config.yaml
num_key_value_heads: 1
parallel_block: false
init: "uniform"
init_std_qkv: 0.0235
init_std_up: 0.0235
Each number is 500 + 25 x the weight over its row's rms, rounded and kept within 0 to 999. Layers, rows and columns count from 0. Numbers have three digits each. The size before them is the row's rms in percent of the matrix's.

# gate: layer 5 MLP gate, 768x384, rms 0.038, rows 461-495, columns 128-255
# up: layer 5 MLP up, 768x384, rms 0.039, rows 461-495, columns 128-255
# down: layer 5 MLP down (transposed), 768x384, rms 0.035, rows 461-495, columns 128-255
gate461 103:527483526488483465458552517458525508512491449463495491466473500486505508464477527475493499480484513536510491488484526520477505505469456480492531538520470490476515536490491501540508500482505506520485476471468522524510506478490534489469518519541512517460475489509469471472480474504480479555513488513476512520550477472487509516520529541504474493529556529488502486460515482516514509482450
up461 103:473482492505514508499469499532496490489503503494499470486468479534488493499472437473454523539478497501541528510475509469498508476484528511504508490469520542478554531531498483517493456496518516516525481485484513464499494484508430464499490516443471514504532507503525546505495534511510487487517501495517483525504519511535516498502481471475557512505509488544524486471529490488548509519509
down461 106:507530512505531523483469505442523510498481531484543488490459506473500473525493493530507493476523478458469499463524508480519523492443465486473476531492546481487492512570494507514546520476446520554480501507459505507486495491516473500505486528514520549512475523482507489501524511504511471487477486498454485510488537515470515460552474554513471474506519488466468474497482493492500526476483
gate462 100:469490492502462489499495509483471492529513506501504509509509504484493542549504561472489496505509454531537521492447534469464509515524492521499490487515500572521475476503506528487484505496511515467534478533509505490508490506510502504502495472495475464529474544559493494539487470515458490489463498480543492506485509506468531530505485515474497496496491516498566556458483462483561490480458
up462 093:485472490550504492503510482505479461524512523526508483483497514455529498499501476489542494508518484522463474528545492500472492497509511514474493545520559451486483481485489500536492519492497501523495515535454540482483509495500492514491513514472471481507504532507472498473508522545535532477477450495493515502506455526490467497533479514501509476481527518492534467520437527526472502507505
down462 099:506522508447458487499515518510504507485494476490493477463496518492462482528504480514464489552493492505551483477493498519468511483504471520517494497504514504496462542515521491540463515473480465479508521506535472490551508493515542516456541461519486502525468511534479520480443491494511493493515509506502479508558485472491504521467491494524506536504480498501493556500513469497524488557519
gate463 093:500504483536489482480526478478502505521499524537504488486530468431524490534501483480496550487498457535548447521490460508539514497510482500482484519479489477471482538463474500490514508474513501510493513545492506481518453515527518509477543511493494505510552492474478480509475494483477503541468536460461478529554471485543487495465467479507488498551464531527518494501490574478539490516498
up463 108:532485526524512519514484513517494510479467429471484545478499520502511528474515516498549523502447509482481528475496450464504490478465474497481510478517511561528531513491483519504524478521503502483516496426496516510532515459482512454472461514537545467498504540480485501461488523483519481557501520529519493468510501490495493489500543485536485498479538455463454519518466495514474536468453
down463 099:478497492528457464515511505508505532487476509515534497483468510488460476528519462478491514460479496515514537472487515515462446510509468524519498495559490481485511511495505508480499503514502479487512527489521479518481521500526511517474516499524493490515532542470459471517509487514501477483491521533507504473498490465582520511496488499529501477477466475480433512501542489506580521496517
gate464 084:512471507459520531483497492468525490506523506527511526444511476493496457539531509503495569529494518564520500516538463516517495517501451546490506536504499549524508478489512535513523519495499492450505493507503484529542505501467553506522496492489488494506499516486493465470478491525493511500483510476473480467499467489508512482468503472512482468509504500503515517455473539474534542478461
up464 102:514482483461501527456495483514515477510520504547505518487472517493472498527537496517513557537525535512471481487530504533509510499528487508505501527505491555538512487465523538548496523498487497446459517523448468480511495477519520519522503487437499518512490509520466546512488518507490540474503498487479463526500524506502463501495495517487494446478472512555549533495521475505510499478488
down464 098:490496540465503492537500506492479545542529476514532498510484513503524534475506529481517528463501504516496517501498540473506519489488502524495520478492515522524492503512473510523505521491447478556487483469483470487479543524518493514505497473507522498482513536527452484503542519486509509492475495494541519510493489464517513500518531531478502458458475461506495519495523478441449486511476
gate465 100:550528476545532487473517520453486532434494461472482481466455499490503516427515519513490449518519502502539493492509439527494507509474512463537471519503473502454490509478514500518483475523498501505468465484535505488497515514509545486511451488480521497474539485514514481495525519516542516507503519534473513533485471482504554517506492499511514519503522460517499485483503482469514463500444
up465 101:518460488485485500468519509473491489484517468524452481508513474486491526513473504538478532465491521569502510536530459499528468510514501518498467493479520528565491546506500494529515510491512517474484486504483501525486488525567497510493482494494518506509512490493484513501519492509520552498502490480480459478509524492470476499500464530483514487462475519460470518507478511471458488464491
down465 100:491504490491517507503494545513556501544514489497512489459463458505471497490488515459528520509519499497486502499482542486477492524502504502481521522472499509467477483478524516508514485514482529535496514501511492534459505459510527475487520494514464519529504512472529538504528475511547531508513541494541506514462503466539502493512519501496485502508500484489487438479497571490501533539517
gate466 100:509531499521506508482549491491528470497511468529531487471487502429531493516465499490502516492490493527466530477518495505448494496540552463485465508522550466493500507501463487487498485502484486541486517508479543559480487484531524481519492484517455493492502510491477495499496472453452533529493501454485508504524458504467512511544520464556462476503481548482496461514465501467520502507488
up466 103:477522515523488485464521510479514486510468494544568536461489474487533513525511509543497486503522488529484495504493517480518469486511501517477505505544511489544523502512504460503523487519450518518490540520449516512547503524533472503522518515494468514473501511481502526517510560477497554535500505498510507475499474498477492528534459483505508497529486504484509542499550480502500457519527
down466 102:505523471467506493538480483505461515529472506452490526505501502488553486484516487509493522525475494549481491519522496449530466535489467515502469531453510529489514484510458502514506526508486501448505538509555509515497474507505530486498490479473497461476445484498511500492470471512540524443553444490523480506519506497496503482470506501509473577491504479488494511471477509506483541502504
gate467 107:486510495514525458509483497489473456483539509478477478535531492529519535488548482478509488488502479507474510510525518465518490505534473515541491496469517524505509536532504503513504503482512530509507495549458538493493525540511498541465512536518514502473492541492480493467506456482485508502462452515523518494487524487473512530500523464480496440474465496498529509510480534463499486480493
up467 103:519468488484460482521465515491510515520526483515560548491489513501537474490505506452449513513475472489513469558506511488493508508506576465467492453489513491463490471463507514489469491536538532517480538476512499483505536516490501499503465521452528525495520511476509504518497546480452502501462530478486513460484488475503485507481506514507476520535506496475513470452499475525522510526545
down467 101:513523485506550543506521501522479468496455489501492515537484491544487518523556503481447500495511481515514521523536537508478503478547522491508487503506498524515502500481501473528510456482498463494484472493541494501481459511492478534449513471504464497469517494465480513557541445487497486476475554480546537495533457527509482513499498474498526456507535531526538497498489526478496478506467
gate468 108:513532507511523506481480466498510468466514466509463478471536500504517542505487528519458527484460489502523506493535432510508518534525458488477502498519474542516516466547518470526551497487520501467490466498516542497508461546511491466530490507481499449481523529500514525501451443471558530526528553526539444527501544477519488481516489492479500500489520512510517517537510527502492486531521
up468 107:496507479505516503498486468526510481503491483488492498489511478487459471536500542540453470442465503449541521456515524501557489509479501468483520515469510516500536511483509515523512472496531535486527467530487505495461485517493513503523517489479523490502496550521505471505456453493529493463548518509494540519499495460460462499500557504523505545507500539456506536523491483502521517499510
down468 104:533462487549531497506493498466513534470477530510489481510489474526518511484539487509532505516496510493477521480472507482443516470542541499481563510488454521520481468486483489472433491541510526480453522520466527486503515500516530516517494488536499494510462487453514498505509502502509539534481496490481529477548479513499508473504499498448521526499451473494520496501515492490515464474536
gate469 103:508546527497482456452460497518488521498537541495479465495518491479494489514511475522499497490534472537488489503481446513531498510486468514469506476554540494500487459513490487490497486485508476467482496509513528505495482517445495505512519506545504491518515475516506534473484476510501493480473536512534450488500484490500483445512477476485542548504482481469464486447510534451509503506515
up469 106:498480493508458503472472471520483487511500507521469524504526515493494493496454507469509513472562502490480507512484558492498492503544466538475510521513457511506471488525513510532460468505496525490496552507470490519489536521564477487529525521468472505453491519531490514521507537524468531481486504510524492506556497550522491504542499474488466442481468526521520498508523522544525451455493
down469 104:539537469484511522504462498505471476494510482487500465488483523544479521472515517520506519490503547480463478524504468491459541504520491499501502526489497533527551525509495522526519555487520482508503456501480522494492527520468554488525500501480496535482502498521511543517523489509516505506481443498512473474538512465491544445530501551521468515496480571469480509543509498525461433494519
gate470 099:489517464501459505474494498470469495488484490527507520462525488537477465526525545507481483517439442494524498467470450468517481523534521465493495502532463550529528521491527504511545512494475536490498506489531531542499509485479504509490513534479486504493501507482477470504501502478514468496468462483548526471529507494476436504523478491481433512493505534503489506550492484500539552497537
up470 103:504474493531452480480515506499493538481479459572521507491514456506488530481554517488513503518492484497490486491466458494522479539500530453495496512551483549496522533453490538494513492484469542488462528468508516511500480483533526500500517537466491495469526474480491469481500519489505520518456495501530486463494508519444476510517474482498474513489489517548477526537471474481479518466524
down470 095:504501487516498500497455526498494487517556509489504512511502467506527491530508471495479543494513526481522513551489505548490509532479515509563487513478521471457454477522448483486492489503492490559522525520496521531510570523514464498506494484475492520470486486489504506504478515491508478498522497499464495550512488495565559531476490502521566493481501496505526455472519494505482463531507
gate471 106:489497503517529480508484494512530532498517524533500516486483449499542455482486497539527522472494505511491495536498480528492541542516492509466497433502508508476442490544514517506496475532551495493507503491510518506504515519482505496521472486552494506501540512493495484471500517499513474521509479496483465500497501484524507481544529501520525475529526530496504468518498495524499489485503
up471 105:553521470497484512511494504483554505532512525471466463519510450470482498492520512564533484517515519490515507514489453540525457495503473504511533509507504487540484472444483482479477456486479486508485525504496458501493492469469498504562507485511526494506498472521504525520483515519475540478517496506467456517547478497465511544458458510472472482498471477520510544509533508519487467493512
down471 104:490475478497468537490475482505533489509545472538474517495453512534494495500511492535486527460521519502499514555496472484476520488496513483498479489529486472503500497541506507483546510509524494499490497502483500499505482511479546529465492523481492515484462504540511491497565503513467483528518535521525478457520522484447481497485509529484506560527486505531516487502506515529495506459464
gate472 095:500507516539491458521473536511483518474473475477493494501519511540464531462505544490477509484506484534480508486455533473518514495470489489488485472499528533508525479468508514540526535483514486432518500515495490508482490483483551511492474531500541480524447574477497512499477473471518466504522489524528528520500486462509501480464564497520518493515554507536513506472495449477521488503481
up472 099:500496496542514548475493453487547530504460499470540489499460489523526515498528457486500526503479533482522466507524485501517452506555512508515519525456470474515503527501474484479528481491506491491492491417534483478492476515497472476533490489504473494531539498477532480499518536483468528523463481439475465486549508514478484492506455490506433487494470519487497524483499522540514512513502
down472 091:504540495481464480496524541495477505468461538503451526474508502509474567484555492519454473502485470524494501511495520491499488473478506479508517503508529489499493489481508511532511472486495520513480512485527493514489470478496507515485490544504505484502525571468480507520492463475478513524501499527529524480540480456530546480440522478537455525526471519526504490489532528508508455497513
gate473 100:560484566485517519519494507503538485478477517553475475486494517485512530501516485510516467484532463477517543521493544553507485474510496488508533497520471479499485484504495563489468526487510477506470497473530477593489550472497491512500518500482517514512517523510481489493460487493480508511510538541507462483504469550477500525482482517497514470534495497525520518516548484479529468478469
up473 093:507493525497499547464511491501498507498470471540481525489546458507532459477479475504505491494511497495501463525536485523481491480531508523497474501524502458521529562477451518481527484516519506487474506487499543539496477481530481508487495504526510535520481525476498485476502490499528477510525504493498510482497528515494498531496483523490503517515494533489433544520482510507452495482512
down473 095:485485495507493493494451512469528517491489503507517444522455483501500551504485500543502472552534513438531510483476496485525497515480508480554484488515497475483471463523522507484470526511470511534494494489499500497532514485492518510506506508481509505505547525502485495519485525512522525493488507499476509511523469486499540494476568475502547492504495428479537437484505503476556523476503
gate474 101:518473465522492523549512520533447545468510436514509518531537519504481486528483511480508475551477519488542434504506484447530508524503478435495489483545451481475494517507500494509498504515536521540525494458468512504482520496447542502467545519519530508526531503464485456522504489501497473524496495522486467513475463502526481505521543481493511446487542478481487516503534507508486486468485
up474 099:509523466535458502441503530520504495462517533466478489522510491497524497463490503507494511495494471502497442508507461512498485496496496493481451556506486495458489513480498496492494478532555552510493524484486485489512562546534469475509492532503524466467501512517471511498489519522494505466441510512526524507503554478467512495482434482484524502483505523480533492495501504477454473505547
down474 100:472501490513565468506459519523499463509548529516510551493506517450496528481509495474500522524474592444538532518521509483487485522536502473499507522500487503551491494469464540539470484516459483525471504507515500494491528490509527536552502490497472466453572453538516484484481483489486500450544478477490483468476524467496498483478516532501464532484528530480510493493486530471510504500479
gate475 097:485482519497523499526501516522491502487518508472465518482501501500487501494492506494483532479525506502516511448486477525521497554532549541493519516537504457491501484484484548523497469520488506497479495476455545516516530522504452522503514526470501483477537530415492509510538490476493496496559499517469563509521492512505493513496485514476475503466483512500513529505509478524472474489509
up475 095:487485492510478508493508444471500529454489519490498446498520520510491490465477525561479519503512498560510512525496511538511480498455476479506501501501472492493520466462530531503485494546511489485463522499453472502527501465550509514498481504528490508498538483507490458492476532536519543529527540519491468487445542506557505512469492502532475507553501504476477477513520502494564458498457
down475 096:522522497480525472456538459510544513533503496510543520504501485472501518520523445541493449509462469523476480498457475484489474511512482496476535472490497504494526476519521452503512477495481521452496524511511505514496510500502495483487551484496523477509496506530478496519524492477494468511485436472537479446536510502528501508527493517489491523482480543508524531519475463492487493521506
gate476 102:523512484502529536521514452537495507469492497524506494492525524428492508537501492544482473509519525484520547504529541561543509491543472498537493466491525518513497493527485472519492484529496495435537491520484493473464464490494518496465494520492531490474524478513466515456528503493503517531523498485506505501457488488508522470535512473508511516511464469524525513505476513469509520526507
up476 096:550520485540447546524480482537488534547553479508526462523501522502507496495519469498521519483511515515476572475512471497470462561494476495504514492467475450497525508471501529511506541506519519495461481503523486487468552460497457457516518512501519521484506499532490479527534507536504467489508522509505461521479507541499515533526489489538496485465493478492511482516497493469513499487523
down476 101:466510482503472454494474513483533490467474518463463522522532518511534503492496509503502527466472500515481462489469495483487559501478563469538509482498502474451507523489479453474448481477505561516501471470504516473464502510476535491501523490524556509496474507462460513521462502523522499501521557501508525477501521471443513485551465514461443486498522507446518496505462519514500490471459
gate477 101:507524487492466532536537528513461528470495488471499474576525521508492523523485472496510511466495509521533492480512514463492534470507465503492443470481509512534508471509475517526496548540490502516506524510476547491541527503485509503477476529481506488467476517426499508523468465472507507502514505487497501500528515519488510512474500497479506484480500532525492501542502516505503525491475
up477 101:479468508484485488531504484519533500485487561499530508491483495493507548537502470510499453481528513510441514458508484514496453481505480535523538495533497503482481489496525511485490487460505495533546473485524477518479508524460489490515521508504506467478476507532503526444482529483481471483480496522515521495437464506490445482504501519488490514469543465504489482525497509509457531466552
down477 100:503433469494451444509500495532450478504488468505526466499528536507486494496468460483463532504491511533528503474463487476518496474515463519492469569488501529534473484537510482497483533516512546498515533516443484485505509472499517523498490514524474478480485492486506477518534480535498497462524523481506516509544562497476530489464516508502511484516491499493494509483499500504512497497509
gate478 097:553506573523465488533508535489509506506521485526498502466496476507520477555496494469541546514490507555503474471513473553516515498507531521519468500505472459493488486489506494506469484467508503506447497512523506479523513506474512525518489444506495495484539534471474504477508518501492481522521525492528453503482563495522509520507479473477481491485482512525507466505500506484512518515467
up478 093:548506516543473499501484503505501479512493538513480471508562502482499490508533504480509507526509470524468480486569502476518469504485490534505488510451460498462509477483484539494461494463489539483498485501517518494505541523534551538523487470491513498556465489482512486519493470538511529479568529519487506445544508509523537527507497483490527488465539508536527533516485516493512495480482
down478 097:494535466473521498468453542505495475531521541478528509523504506477480521529524558462451504544515467509471482504525469469469499536495514536490474482490498521524475540495501523529540490485504479490504464499497508506520487510471518506489515458505487472479478489525544515482456556479503498497491511482495489467504518497532486529563504509498502517524491535492479471514504513512466496519511
gate479 104:520500458499501491538479501479518458527481479518489488473560500558538476493460504501472469518449453494528446507497487497482459503455508508505493525520491499491515532482514507516557499499531499517495483473467535495500519539556468444459479493488547543462518518496509503487479500539487499527462513496502525544549523454475487471503501486496510527508468537474492499482455485497504512462528
up479 103:505489445457447496516488534475491538449490499513507497467517510488481475492504495515471486518529532483543545514442508478475504520466509513520498482469531530492528512501480533538446526485502482490516497509526540457472529498468508494520476555476502521543517518505534523482497482508502488465516545486481493496444480492530501547534532485502524498521462460535515521491535518509564493517522
down479 107:511473497515535566535462509477485486513499508495518491503520499542480472517467513475499465527468515522460471489552470509511447499490476501521518558484466485510504516461495519504477575475443492516493495487493500515536528534489523477499493530517493480466500500501484520501512506481479533578475494520493490523536485481447498487500496507516515487477483538511507530505476466489473505526492
gate480 100:483516497508525515472513475469491476472488504497483523482466467459503509489531514503478503482456449509502452487451450497519493487507470509517528493458499473501528479493512526459519493494520450454484487472512496503518459512484466481494463549505552554510487500525502471519482442507477502483509503450535483513505504526430543521526501478473455489542519496490507472496487486533566479511548
up480 094:545536497499483507493498480513503492491541492502529486547544494467503527506496484512494479448489528533490503500509507458495479484526508482498518527496482499488534498475508516492515504431492515510507464482487479505520518501512466493500540499509481497490514559507549545488511531502505485543471524539530499483491481529477495504507486483515476496472518490501533483502509470463485511480470
down480 098:474514480506467524530499484468454511550486529519477492469514532492518485565488490506495465529513502458523497538499470500485496501426551550530510523493496530513535496519501529447503487489483457513500535533498543493530498515500460480475486502465479461504513479485478490489499473505518498478460477484511503468527500549515495511531503500452471477521498505504513509510493504497509505489473
gate481 102:514524488473499496523489544485487496507535512507490521461496548490481455523483496514506513459494492470499511502525499529502453494452473486506479500458480521490512478517506480477501481490523506529534466505508477489479528470475501524527514494505530467515498533477458472487469446511509523488496467459475513511485468478506498538494520428527508486520464515493525479439489506507502556518441
up481 100:483502547525531506520521491509515475491486477459475486536482514502482511548484491496517512519476500509518530424503463499501523479502532558512484449492545489525528510462520525497525515482518512492470474484507511491501450486505492513471512531509496483501493489487500505506478555509515503538531499537502501445527529509508480474497492486465504512506493535499535520581527528509505534483490
down481 097:502531470485464556469465535501439501499498490476527523510523503475512486490474475523487489492494500512469479546507516485470481510480487463519506544493504508523500517458545478513507482505499522505488488481522494515537495472457499505512478459520504486507563453536513457487474503515507509529486516454468481496502471507526497523480523473563501520495485503503487491479475525521453507478502
gate482 096:504482468455479435469484468509504442448475466484503485502530462499520506501528489541505490544451490498533478430482482494501476493501480507506470532537459496475490550510517510478473474490516500485482454488512497477502483532542481508515512490518482501454510522522535525507503532475493528521501516461559508513512502480492509499506584521496542524483499477487519554500468474526497534482492
up482 099:499529532535509472512550484504446544491506507540485498504495504536518532480460470489552458482512501496473454476492515448475496491485477497481491484527505479464480457500514476519541498502496489478485476499523492532483475515525477507488530503520547526487479497468492531499508492490497501465464483490461513479504439551532460510476446485481517521498524502528507501522506459478472486505488
down482 099:510505555470519500515491517493514523512545511509487492543462517473495491469493543504503547494473497521472511475490506520541476511504487528493461499477523508533507468474488504471559483483507550507547519507470470516463493498497507491519530476534499503520449499514510499481530506542454480515520486530459476520505486499491518531512494476498485483508466527486502496516500469483517527511502
gate483 107:471479474471528490504509464510525477532499525498515464505461494485528522484474481523470493510485486510501522482482467504483492539516548438506450520496485503478500508499512509474533523509522494516479517492488459524541478503539469439523497521483524513459512490470503504477476515471517527511480541477524496510513489493476513477495507473479542503485466494507534458470496496488472495461526
up483 108:548479528460482453468517513462509467503544487458488510518503485491438502471478555479496506510496482480507458483479525490480524501505552458499490496497510527505516497479510512519498504504461471490486534489502511489443477502463473468476489483516499518478473547483483518507510479528484463542500504475430534484501549479529522540511515463553476476506491513455537496456463496494518497502512
down483 106:480465496492501536571481503561542490487482500511502460531516500521501480526476531471504457517508516493509526489493502528507501446527475484487502489504482539474485486534506514471553495535530450485556503549489521501517540470504526540512537474515458482478519500496558504522492483485571511516499490519532527514488472501486502496491482470495527501518504454461511509450511490515533509496484
gate484 101:517544520534474538501500488540448535502519521467526485524558495468493547515466528523521475505508467538507523523507462511498511503467484472513508530487506509550528524472498460503512470509516501462534479550485519435498483506539536530514545532568491484477523524486517541481483467523489507499508540524540512473520492499507500513491500515480518553520516476525514504498511480519495516505464
up484 100:526502517517524522515505524528508511441514491484505454518512518518549548475485527509514469490478486532548516498514464534502494490446484478520497520532516480497495483474539483561513514490524513500533514548498512489525477495522533498508478477514526481491504482472530434526475473518478493519512547519535513486465498477510494547516493523557470515506476495484566536506471468498491514515466
down484 105:475504489503497475468529503481460547520459476515510491516523489520481510472473493492501493467515494473512485489462513511552524510511493496508488475496486468509496485502537488499497520523477492468497504478441476488470513470455536473467468523539524509527523466506530509461511446521467492501526532501511512492491506451504500496503515461516510571527478505509494494520481500495538527467497
gate485 104:524473479471506539485474524509503458519525511486519468482529490534575510535491513508459507531500506504526522538457451477456506568497458487522505448530526511525487521479483469490520549486527478521504493464483525527522493533498505505462499533495489523480506561496516489494502530528499477525460489509489501486507466463479532455466537461495487538481533558464498492488456506457525520528515
up485 102:546571537543501521474506496515488531548522524521499495482518503496526532561492482507473499486517515521460508535511480512491528523505505482517494518526498445470450480500526472525462495505526501535514446524498481484539520511480495517480476442439472489496485511526496491503506494513487502508495556486510472463439504431477482489462460537490531498490490506534500509485496491494520465515556
down485 104:515490521491510535488526489502477508482486468511491480508488478489472511480495502518508497539475498512515517504502447474469496498501482536476480493501523567509484501553479528472558496496494510479483537537504529506505504497487510489527514550523534483489501514467533465470490501473477529500526435498475499515465514497514520505513480520515452503452482468530505516507478486515484490472516
gate486 091:459506547507511469486536472494461457484457545451505515527492506518473506501482514487540444492489490549474478513512491493493502455496501524490497502557507519493481504450471540476474482504489470505476486508514471448448452540477508531454470485530487487492505491527488459556501500500494493476479515507469542519495468475515466464499531510484489559527507499497491504520512474505519495510531
up486 088:484527563525486478487494530516497492467495481527499516460492501460481524507559533492490539512474514480522525489493476487497450504464478442475472517482486548481531491509481501481475509487499507498461466496548507483494526480546482494481466525468499510498479520478480485523502503529474523501526512485480567524520472460533521484459528491507493475530500452469521524499482486435531483517443
down486 087:444527530482522550524468503486521474522487526529504558516485475553469486492470505482475469516484517514515503519501548530466514465507527560515529461509532504487453528478508523519495463541492514531537512487514460493501516574475516498494510516490482484467522463540471498509497473496491496521453495497520478497449499562491499510504457473497518538473492502530514502501523468496470473525524
gate487 100:474536524532512466480532493484437563474513573467505466512485481465521477504500475533462476478529521537495531474465509514528491503521485518550485489486526469505468481505507480484505510499521476515512508540528489505466496534452514533476487529531525491526506531524451480513505515487487473493484533521507547521467449503528534540498489461494508513509468480507503526507503478463490482494522
up487 093:493488473440443487522457482485537506506463517463498502516471499465500501471527469516511523463499517516516556498464518485491526532500529524538567494487503528513527532470533501484461500484513521509541499547497513512500461500507504455496449515486499479501553484472531546514500506515541486470491512486529505523447509491499533523493525512491546456507549506484493515470495510562516489501514
down487 098:480501507508482530454537481495498498483516513531484578520521451473468524524468479524503487494497524480489517480519493531497524450503465513478539508505481528531465441517537482502565479498482463474530451437510459501496498490509486505500510543562510496466450465519516475533521465464488506540473501510547522482497511525491464542498495481521517517465454481485523529488514508504516508495471
gate488 101:508500525486496486461461497442495507515505529514517477441523482486495508530529516543528547546483482508487499539480484501533478522484484443491491504506474471484530466503528516477470492466522498522513481531503472528496511500486508531509495492457478486479480503534489476481465489505487517524500575488514462497467511511483483492483513445484499527495538466468499500470469491490492459532512
up488 095:475492537499491509546490512531461460498503428520438536517513494514523476520507480539515516501466466492496502498492488484459499504506507506517494493517469526529534465478477505513466468507553518489489562555497515522480478481494508546484506485547490501530496517488498534504479499507521511502510510540479470502515499540536474529528518477509527475495530474545493480478533476501506471541476
down488 098:513500478487483478518480523514511502479522584480559471492491490472483489484494520494485466478493511483525510500493530533468458483473552487448490514487539496477468520483485490472525506490545457469486476486499534469517513501526504471485520508493474514502480491501474496482542487519513482495501494484467557554549518473498498498502497524511477505496466547534533551477475498517512507462487
gate489 100:535519517532468487489521462487449509443524496497514550485478474451498504462482500476558519503523484475499533474490482523494488515516473503489467509487484494489516482445514481489515459500558509539550517489508510466505497499496455440515516502474532511494545494504516523498547486494529528493524490518527507481502482523499535453498490470498521506497494520526451485497476535528514492498492
up489 106:521510449474535519514467462519479511465558461488513475522482534510484469477503464537509504511489530460505543514534484492511477481497497519528519502481491477508485527448488504552538502457465468499557510531462502507514495495497523485510519473513477480546542501508519501498480485486505475487476468501508491486506509494550506502464477519504513526494471504522486478511500527514532488527522
down489 103:528481536502523447505500542505504498560500507460512530527524482540515512451523546569499530470489473490492448491508459479527521516503520485504552463453490507508455493525510528487508517445465470532500528506511518503504485508516541500461486520486496520470488515520490484519466507527497487484510507500508523461509516485486448496470519488470519485508474494509537510503518481524509456456492
gate490 098:511518499488525500489441504525540487488492508476485520467509499524499476464507525509498488469482510538516473559515506473518510500514499486547508484517431514476511504483511520516486527476465542483503520468467491515482551503508504492481473494495535493478504496495510520504519486496459507522511516503499469523490520484488464456434508524550506549495501503545551480489548528503469475496448
up490 092:512506459518519480505433507527492486493481483466483471483496455452456451523521517494499521483473488450519529471527467507535483502480476529462484457438512534546528492509490506511478524458472507474475485503474469498504526504472474533526511490511497482516520453521497539507472499503479500500510490501454455502496495540493537488475529528501486481496475511457500486491508494498537534481505
down490 094:485536540548500500507536509507518516550522476497492506508480510490501455497521491525459530502514509497519493531515529462477491523516526476492468542528480542492467468495511528494493478546537450499507510531488503509508496496517518496443514478530497509500515529475505537502512535485501507513476510522535498460514482495502469520529471499539520520511471487602475517502514531513499498502559
gate491 105:506519505484521497502427515495466467441504517485482479535552493471495510520469508497539520481479507481510511461525524460521516515491485505480475528496483546552516490515509497506495540502504532498521526506494498537467511453488496538513495499505519494530470485537468526533466473493552498501515533518539518493462551514498508531474535489491523488493457540493541492498484513479488532489465
up491 106:489486510460480468509511450552520531520480510526447481495486454464514472483486558439486533507527483498500478505505493503508488477503487509446503518471497476488464498498489497503512518475518519496511476557557495502540536511470520529468493485497483542545494498519452466496487498462515491485532511466515515502512495497518508508466492499508487477519466458488480524481516504466489523556518
down491 103:487452514498509532481512555546530499505515502486510510546496497486475518491522511488518527551478523479511513545514499523557473468499510514490490525438524511505500518522503478502476530476511513550498479493452516501503498498460503490538538525492450475504485543519533514505537462505487508489498535529514501503476505481511490518521504542507532485503489459454538493511526486480511500480484
gate492 095:484497510433467504509489490506464485561499506532482470525469539532517505494537522479517512501498512487510497516467540473523492476553523548484512478502542539502491467516550465495505528439481561493504530527522474522461469462486458504497529534523490466494489471533475503502549499518497541481492503491516516517539505534520473501530496487484498484448541498501528457491525513473548535495488
up492 088:475472467532468518447551488497515521496513482516523482497463483506490521484493491450489468532496476535516480494525499509446513477507495459481473546509529509450511501524537523439542520499521538517468497529503493488482501467496450467483504520482474523490524499506512485505544523506528499514516531521462496490502482510483484516540488487456532470503476520507492509523492487459510493503532
down492 094:489509522484518466536532487526500485509540521508498536453561490492466501479489493539487499470494535504489522532501504532556473518507517549543539517487514497539475508527487517484485477494506475476516478489486485504552521536502533522483496428530508482520490492482518490483469464501474502506488470466558481490529508491482506471526488480545483526540518502486501510484478486508495470480504
gate493 106:495496515488496472520468552509506476459506557482499530482526492506529475534497516508479474482460453522495451507483477541454513504444469504527465473501517525494476536494531511514529523517536515535493495467483467481515472487485464478491510564494537482481471581500490548501482508440512508520478535513473481527504493488461452486470524466499467529482515545454532525489481514500500513490517
up493 108:504500554490522506464506482487512502504544445462507525495488505477490471485504478514494503513486513480506587518464496519487475492496504512495480553482484490553513524486482477517480498559508515503477572536503505538479512535482482507561475504486473460453507487531519457531500560506433544471519516533506518484525490525510493527505521480451520487565511506479514526520541527496495470509460
down493 106:462505507454495485476479503535503461476470486500486454532517487499542534530471503484497472501480484496539489490491460518476527513526518488459534482494518465483548463507521510525517537483497535473505511469509506492524506534529476531530455495544476524490476474478492530498493463486526487497490504494510481557541496508532504446541480483524467537520511526503505507494487435478515512491489
gate494 097:478512493484512475469477459510504492428510487449508468543527480484500499518479486529513524477517532492529526506485534488481543538557494514503477495547464485535463519531519471491494470478481517479494512506503496481465491470495531474508452496479518485492491522523493469526516519492496513502517494494541486515434507497486497471497552515516490509513497484460522558478551543467527487511456
up494 096:441459504537492536522543504508498496524472506527574498490508503478503500496420475519549515504497486540487546544480502524466535488503512535533491536548501514479444499493515509526508523507468500494527544488491488507528445494536504500537508485544473490492499525507487502506527547514479469512478511487514520504469479493493522524511506492501519514501524486512463470495464499526544481507487
down494 094:539535454458476506538477503484501445491514505491466495465495501503542505499525481479482482500474498517468454531523511462513493525468472493476497507459499498510485481458534464506523525512475498548510529540485549496507509551481479504485523557527535502453491511475492496477519495508521502521479514504522526519491509509504483490512516501478460490486492553489516499537493477496521498470514
gate495 096:483521463476483481509506448491536435487513482541521475511474503521551487510463472516494527498527537490486488526488471503545540537468512521468472489483523495475538519540538503552488514507534519513512491544483474462492524518519510506485460451532474496478503517529486527533483504503504468493473524461500483485507489488540494508491521504512534513488495483471479484471485518483494469509502
up495 097:485487500517512484495479471515470503511515518494496497532505481477489514499470476463472482525542499540500438498486499453577489491490511487488489462524473495538503522515438465492476534456498512497549481482549495474487479504507510489479490439498493517521473529450491425503533485518555515500489480510483499500538489513509518484481479484509507471513521512560548503542491449488433485505486
down495 099:497542557527476491504496508526503531496520550481499538522475522500502514480521514494480482464544499462507529484493486523473475549484471477484454494537487489520489485503516465502469478513516509472521507481517467462487504480485499472478488528535494516473465483505504463531517521540466528504460466539460530480501470519504498540518471517484479509485465543491471459516524519510512459482481